Weights of a small GPT-style language model, trained from scratch on English Wikipedia.
Size: MLP 1280 squared ReLU, 12.6M parameters.
Architecture: RMSNorm before each block, rotary positions, no biases in attention or MLP, embeddings untied during training, normalized queries and keys, local attention windows, shifted keys, gated attention, exclusive self-attention, attention sinks, value embeddings, a smear gate, an embedding shortcut, capped logits.
Each number is 500 + 40 x the weight over its row's rms, rounded and kept within 0 to 999. Layers, rows and columns count from 0. Numbers have three digits each. The size before them is the row's rms in percent of the matrix's.

# layer 4 MLP up, 1280x256, rms 0.0785, rows 124-219, columns 160-191
103:527502489495516465470499498576455468500480458485496486541460450551465532529408536507503536502448
090:454494507477470534501442581485496513510417459522482524535493524430486504510474538541498549543596
103:523459528490480539565497492539522544398575478521502488535506502432433513528531501521538534547538
099:556513492414566494561523480511417582436476479507467566504441494454530536602469479516491531512523
110:499442473588559459462498534482522500491507517514492458453516567503474397508441484440477489500555
107:427553590549465435446461432536466504485495454498451505502475476530563550499498477475519525504408
110:533481569386421434468464460481521555523588477550516529503510531484511530503541530500460490556511
102:584532518473529484509465488478447426499540581541484487479487486468485542550537534471462517551477
098:569455464488527561511498508612568514529517464526501527500476444594536492521476494470483537512479
098:533478515493472485542535513520466495460450517492433518439462443443511574457542452526537468500520
097:519477509526509539537431538529510505482488443529439492516501507547467483479453550490535505456494
106:468539548561492491510489491464548540453503525505492525441451509546448472457440482503474486498519
097:496495538545465499460476508465443550498544468507466499555499452459450461480515516449469538532490
095:488511491464416471516498508483548478447510464493552547423517420448479515538499418561499471487519
109:432475498537534567531458519464543516500435487500503507517411492447480488526416471493460527506550
098:485469605557510555495512568504477496444489525515478527516499442552550603474434538472434469518468
113:456444466546508522523536486589547486490524468588502508560491510506524528447509489410457510585586
097:501497596584494495477444454499427520547503479479488569489495533554509540540477482478543579491434
089:463503484498474548543485487456488526494513474504520520531446458438489474490490485471480494525466
093:514514531465484505436502445430510491471523456498476468525557496529529515563469527504502468535559
103:480472483483476423458485538494594528433514406525436502519415493483539506544545507511444516497484
100:519497560476442465450445558475497501448496555527470550543454443492441577527458515474446584476488
097:508498506504505449509469540487448476554504447524566540543441458552495515499504448499462496519496
095:406511490472522494501474459509533457504517446579515555594499519562500548504563580441489563507606
104:497480475487540473458503452538539498503510501530480512507417528429565522519548502485520504542408
104:493518561447478502454484551478432476549545458583494556464526515498503591532441443526488434493477
088:519532546492566476524529417574543502445470445526496531512520531487542469621526459454543556513487
099:459435436492500483565490502476491568426512538474496565445472461504436452483529469492420445543450
102:531532522485540532513447529517461524499517505548497536448504397428540518560503571510481466547530
099:577499535530498480503466491555518479533505443538410504452499404527438463553489492502480473464478
105:475496538543509450430486517581463554505556505496446523382502473488482490520590528530494534514475
112:460504480462517457529509544590563447530542545520468538535462556495451508506495493557486550547438
088:514486509501498516512495480438592523493465523534422532516510541517545504510471613492509561502471
103:460527529578453492499383499548563497527558413504441482433503453531480528471519477495508536500442
100:463450502493516478554509444569571511464501540457486489447521519458458485531501469489503548500483
098:460499514444547499439436485512457484467516487463566518523476504511520577479483506447486533562487
099:467550537505525548471414527477504476496488497467479520568511449545525545475544472527522482511621
104:508447567500489499485493541482491475478412457524582484499470436552446472503545453539483474528494
113:513434588448515486385497564477501569485430480533488492505463410523463526536472542548477559517493
103:545421582462448459536435483533524562491506459540447552454510426515465579496460506512445594483561
107:463486480518467509527472577561484527457451493524527486501505517538490536526504516556502487539589
099:448465456500489532536457550553538492511494514469548513462475477431496557498525575507543541518486
103:460410495528506491559393446557446455528542542540462469488499484499609497541493539480506524465559
094:376467514554482552457481560492515479512501456488418511475391535462454450500409567494531544523518
100:480482478514482526517485464507487465486413535535517507477511449503584526439520457514483502469465
107:462462516487491460500468510543492542517526472493549537499510409429511448487520497424487565501470
097:561463480529455494474529560507516442487447445530494544529497456509439559535473508421459485510520
100:479490488534528556549457436482507575543413455494473467466505492501497453540496445497483497601525
106:424478532518472483418460506476549476486472512493486472498506528483543488569549498494453541525487
094:454477507503449536416487497510523477428444493501517455464461479515468502480528491424503538483450
088:448493487510572487490521458525544505496475457521545546533489459552540568529517506505477518573462
087:484507477558587546473422542492431598572479443548476548498419549498467498589446502483531526483585
106:531437429553471432487471516484528584494511425492466503404512458516458464549529494546469482546551
099:584502442593516520538484492552433545564474539484487567465529489488415561492523539555544465549468
093:531475499480490499570513543521493505543474480481441564534479489477520533594409540476486577483460
109:509467500500551541544438486560489444554572554508520527534532575444481516553487527488455491530483
098:447465527461463513435449440572629469474510438508482504510462470443501584488455459451505488521483
096:470447506520543496479544592494467495534515438489575582539570490571464495466466560464482499472446
104:445393557596473553497492568518474510501524538530487546463515423459515587503540525541484544501469
101:556544482527482529489440533479481495511519473519513510473503578477534548510442450514484627501417
094:479434447464479499527491512505508488492526461505466462445494490462523583538482505530584501509545
098:433516546540564535554484565499377532448545420515436549485505458520473560508483473491507509510450
098:442472462570458478465430461520506522488554507499545462484469488481460511490427462486572448536555
099:476474488464351517451473486495467491442456494484470496583485495563455472547444502484486536504443
097:486444401513503458513477531508471580457465402507473485502521518571447498567482559446523543505478
103:496532470485473546496438520521538468497478482478470538444511507468500472434395503507474548553426
100:506510533539476503473429533513488489449420488500507470472546516543491540474529500508554513530560
110:451555557508526533439512503495489539502508544514491573524507473515485434530478453515444474495505
096:559516525519431487472540551498534582496510526494525533412471483490577490530474485522564511552473
095:487459490528451441444527535512414511496403537491490511522550478496512506549512448540435528556508
104:524457518493511460462473553471497489529505473497441501556478529463486428594469519480463545487466
098:439444511435529472485535506528527478428497465501561532505547502564466534533484476455460479499450
099:478473573503449463555481458481533507538543439522508473543547458491471495489529521495540513557474
091:482523489449515539446550562514450495582543489568521515525489480526497477480518504419550462518487
108:436504484539520474514407470580517559512514433492471503502491514542515478521489559539457512517473
096:572505549498524498534534472522527558461566521534470536526491518450447476492499488568476474527484
106:485491492495518458524412485546448456526494529497496486488509517526505505541459495455445501498536
094:458506500466481513558449471557462541485537442474531498471530456517531532500453476533532561479486
108:595451558465498585465519511523529474408446566524525473395451435541509515532442527461463522472482
108:477464524500495584519398491563498542525525503499418451484450391451481461535472481496538490440479
099:507505481444473416525537515469498509468524436484498509541470527512466517559525536454537518556526
104:500434546553492460506503496544556521534514460516559532457465486555480502505521530539507460513464
093:436489502538488516485469588512423524420455510556476542523461529465565506513476459489539586525481
091:523423484507502442540484404502524413569550464511457518482519488534457452561512505497555490479552
109:543482478500513521526496528471563597493557466535517525500450507466544502522455429501491509502416
090:364493512428508566538447609436534569473482496500468537542494506512472467484484492458522542480493
093:427443539472382522461522521510478538571509498567454477464493505562489540518538432503495462506564
097:506459538490497459582506491553539564456549493507513595510514468457563490558554467522474517458514
092:508512493510493484486471531477538449441494521563427487508541496433538519489491520560552466562576
091:512542440512442457428472455638371497517501551533514470464433550579526550487451583478519521514557
100:479495546461450490432439390470564442543576495485503517589489432550427537481499499539510504524446
101:488445477498445472442489494557491476422442529456494515518523478501539435487514441515454558529436
096:454469467567445563455459598550518470433561481491519458444504500517515493475474445501436440585538
094:431491472471490503466497589507528472539406512516564511507463489495523584554486462508516581485564
095:541511440456523467568541457476503491520478459509506547474449535554445526504475472533507471483419
104:468423478450535456562464481527476530472580464528485536451483531480524501541488496443422494485525
# layer 4 MLP down (transposed), 1280x256, rms 0.073, rows 124-219, columns 160-191
100:507469440528535509600466554482493519574431512557543568528486476451518450482493517526429483507526
095:475511474487511524516510515400436532507541512446519494456531549442452515459467466516547536479525
103:438499507502506446523530549502449542464494500543450557511495499535470478492523508470453450494517
101:495460535390566481523536497524488493557470477526503560489502382507515490474467503507516495454564
105:511498510527564497480536455543509477558561496512605456543566491531536500473494496530497554514552
109:494551522517467441442507505501540467454477497448466571455491455463514488515522482498534467534476
106:494508481539524465510459511423457506480515529452428492529471459527487555612549519508532470553475
099:530521594523477586488445506506499415479509527508446455489493447498496525510540536428461508463527
098:542577535478503529495478579505497554432447568413494543503491473494495545507505550491416495535501
097:551517489544491512535544545438435505552531519482476540521548570494479488476517497558463433425517
098:558503499505473487492546499497505488513492383485481518490497544513449536472497555478518491454473
103:475523465451428384538622536577540497525510519514551441516467479584502483501472516507504490505437
095:525475480521480550472457447527495530481526508486508484499483567485519492460465504505420494490517
096:565527400548467482490482483580449493551518533425456545581483529571488462510528448520390509443477
102:486477543531536479507593531465515488582497561503495488534516493515497575556475596520508442486518
100:412512537471518466500507562453438571551543473533501495489613493507466526562497521451515414480452
108:576477468480568448547452550476489519550505505568506469560537580514516532529496453453501468463459
098:499527545533520529515440552529490465413460502485480533458492513471474489528408502533502442529493
089:502555526471555497462522509479561533519468594445534507522508532514539515498503508503508418391454
097:534546477457507535523438517500515530505518467497506513464456549518463468430508453481493487569535
102:524474450522528441507518481484521560496504487570525455556530469481483593530537523503438464515475
099:509558591526550498534477553573552496559430461550515594649521494494479518454487528468531539465531
100:503534411528542503585501498498496555529488414533534502494546502511515485473500426517499572535524
097:532576486416550520488524540556443547582421495490429487491539528536468462558422440533506485516518
105:481472437515529479540470548491545503458505491448559504564462511539506593544432572493537507426470
106:461418509539564517462533537454547530521462455504563490514490525530589458499550484509530482494500
093:561465481472580566487526477459501426487524489467435519513511517489506512498495561488446500546512
098:489425483481419591494487534489461511569522460476495472549501503591466502457519566542516509408512
105:469516486510517546444494488546518464405499439439497492462550562471481501464456444513451492464477
101:569445488549496590532508528516531516411475551529475493554456467464521441492566502504573456529552
109:547529432462536545488438548498486492497503541497530516521529427498514439571424502579466523508450
108:489480496475503564507549489450513544424530560523559509469485363514464501510436483510447456489464
093:514492449537517546524526558430451577502451513522503468494519499531488505460495528519428466516568
101:478494535511497477435540481472526522404578482491470534457490524526496464423445433567498450498428
102:395467457447457526406531540505473514532522542446484486550501478563501426471531494454473505481516
102:609517453538496515526480531495520526495494488513612540509537478527455502499499484532457590561490
099:560501462563478510491512551480542480521522535510495493512528533546563509601540521446488501506527
105:497539465486510486502508472500424471510475504512523458510500530476545509526483556461526511520501
112:544468512478546525515520488569488504473505489469522503525449499422517521491550481423378531558454
106:475523503454518431501488525521522518508506563533574514526502474479482517457463528494507513525509
108:539503489559485463498479525513578498488483553408525467469498480466457506579415523496510497509519
090:518495525535551494534506482489459487529494418531457469545483482407574471468528436490541456436495
098:530507489487431523506493564515489492524496601527535525502558525478479490465443475543464507516429
095:501617572473441432502513471537470480519548531548488484564446538551503553534481496517503560472589
097:509524452519534580439420532521466504508447535534524552536518540504473470537504468455571495529550
102:541434537422408504566457475488500523514538501515588478522521508456534500432490509457470535531511
095:443471540529490560504443483524517472500494531426474494481458462541520497462525494472522457538480
098:472561427521501551588487478471484440521499524431511468429484534450485497526571537456520439511563
104:478600486517481469533580541507502472480572498448519523479460511488527448529449564478503523468521
095:584520449536511490485444488555430415465540450502600511502487525504542484481667546516481519452492
100:472518431495523526489466442517523535446489480557543532489493570523484511530528485471525446535467
091:435582433436481510533533490495479491478523476478541461529533518483432531525502480520542491482556
103:512516479451454521450444460471553523511423521495540552517532511541500480481504521496524525485516
096:508538440555513442454562558556430497483436561448501447434558560537519496577523484533536458541456
092:490514518495505580434451524488539530466541511485483498550552559514561465515523510447564513499525
108:531579458472543550523487431499553478502462550522564488444521542449525573480475519516476482596531
095:494542528479571460440455480583499439527530492454520562561547448501481472387490528509456467496532
095:504578536499512532510460505598434546503451501507484518494391538470493481529497429528628530501517
102:550566520401529504519575512466490457493538485480517416478467543566489518500510526480435461436518
099:464504468433548581480455515529522593503519501552517446494466511510572469536520488535463477525451
097:498462474486513498541453397468535487438486473502461489539459446534515464467556449480459500500428
100:522312543482482450481491519508500528513465535470520522502478479516488467452515439497431502482484
095:455518528474552531516542554474497468460484545562475465521531441504522491443503470485584523477474
098:531490469516500579465445567544539450516471450514525534462526510476526514470520495534409503461431
096:479538494522594604488483516459413516525447486539491494444485465474431392463562462504499481509492
102:494447530474559496508494526459538476502514539515442546471525453470599480467504520502503433577521
102:590488463508453480481491529520554511432558516531516523447498530457521413480538473488437467504498
107:548489494458546511455536543431511539508528543470434463477500479526466398502463535505505476492519
098:539529487489534529471506434493458499478466480494506510495551477574622552496453503549479485478522
092:551502452453532502481586474531508426469507451414520505549501475560540506529508517515485504408466
101:510460522459517508534463469527507487457591514447518484464463506477526462526546505537495477501381
096:576596516492574521531518513449443453567421535447512468542443530499486503514490455468525479487445
103:504529494509592514521482506491457519546534540449464513541517481481459439493498521536511510557424
097:533536520467542535470530399537456504535524539531485507574469523538551458415546528457500512503465
107:499512465552518546445428531592501507548568510467441457551494484556535430510459507481465531547440
093:500490473499455433480470475525499480449518532541496467528498518489467524493515523512500518565470
102:513566517567458478541469485586474497498453569500544484487502468550506515508471532463480503496521
102:570508522476598521506615472499376508518488514530463505476536549530517457432557493486482488470485
112:446478518528454613518525461477550433451447533531429512509545524526504435524537460503479423483489
115:576477481586498547466533532499476472500455581508476516526466505590544473505576539467471534501511
099:541564497530500504487510533542481504529503479526493538533514534602497549464499556537510503504419
104:505551466465472501508553444531550514531508506530434476554448542484475467539439480466484450623471
089:474520506462525553544537499498494514446521468491511465631555491555513466526510499546572508490417
095:526473516543464507485495487494484555555455482556535459462531503541519521526482473522525462474471
106:458476514464458451488546479485493476552487541517531491494478470519487524489477530448436490516492
088:552446446562474468549567542451553523515506514557431492493484518494455454471523470491523559445504
096:535451484567590477484474465484485500480496507508415470381443449490513494479476575482516445539465
099:452500548501550525519496531500551517434445574491516425492492451458435498519536546476590527581426
092:524517497540414489403551501454511448458576528515522526485476498456477546455530471465491468518517
086:555488604428509514523498466518577432514467462448525462528554538557458506491543437455522463514504
098:466519427487534536533472543493407559536510499483505412601555443529529362484508510557507495438499
104:491525503494526456503523439449538460483501481534513515534521525496531472451454477533572540527497
095:460545438564559595448471540543560481455449450447537549473428494524479501463531583565516456493539
093:531514528549481475534496483517525541517583455498514532467514490488469422490568552439479488548490
096:479496524515550509494453462536483521505475543529476480557457486475496502579511522499515458505429
104:526419490522445502463489486526440447489519498501474573569473448547545496457575441476484539524521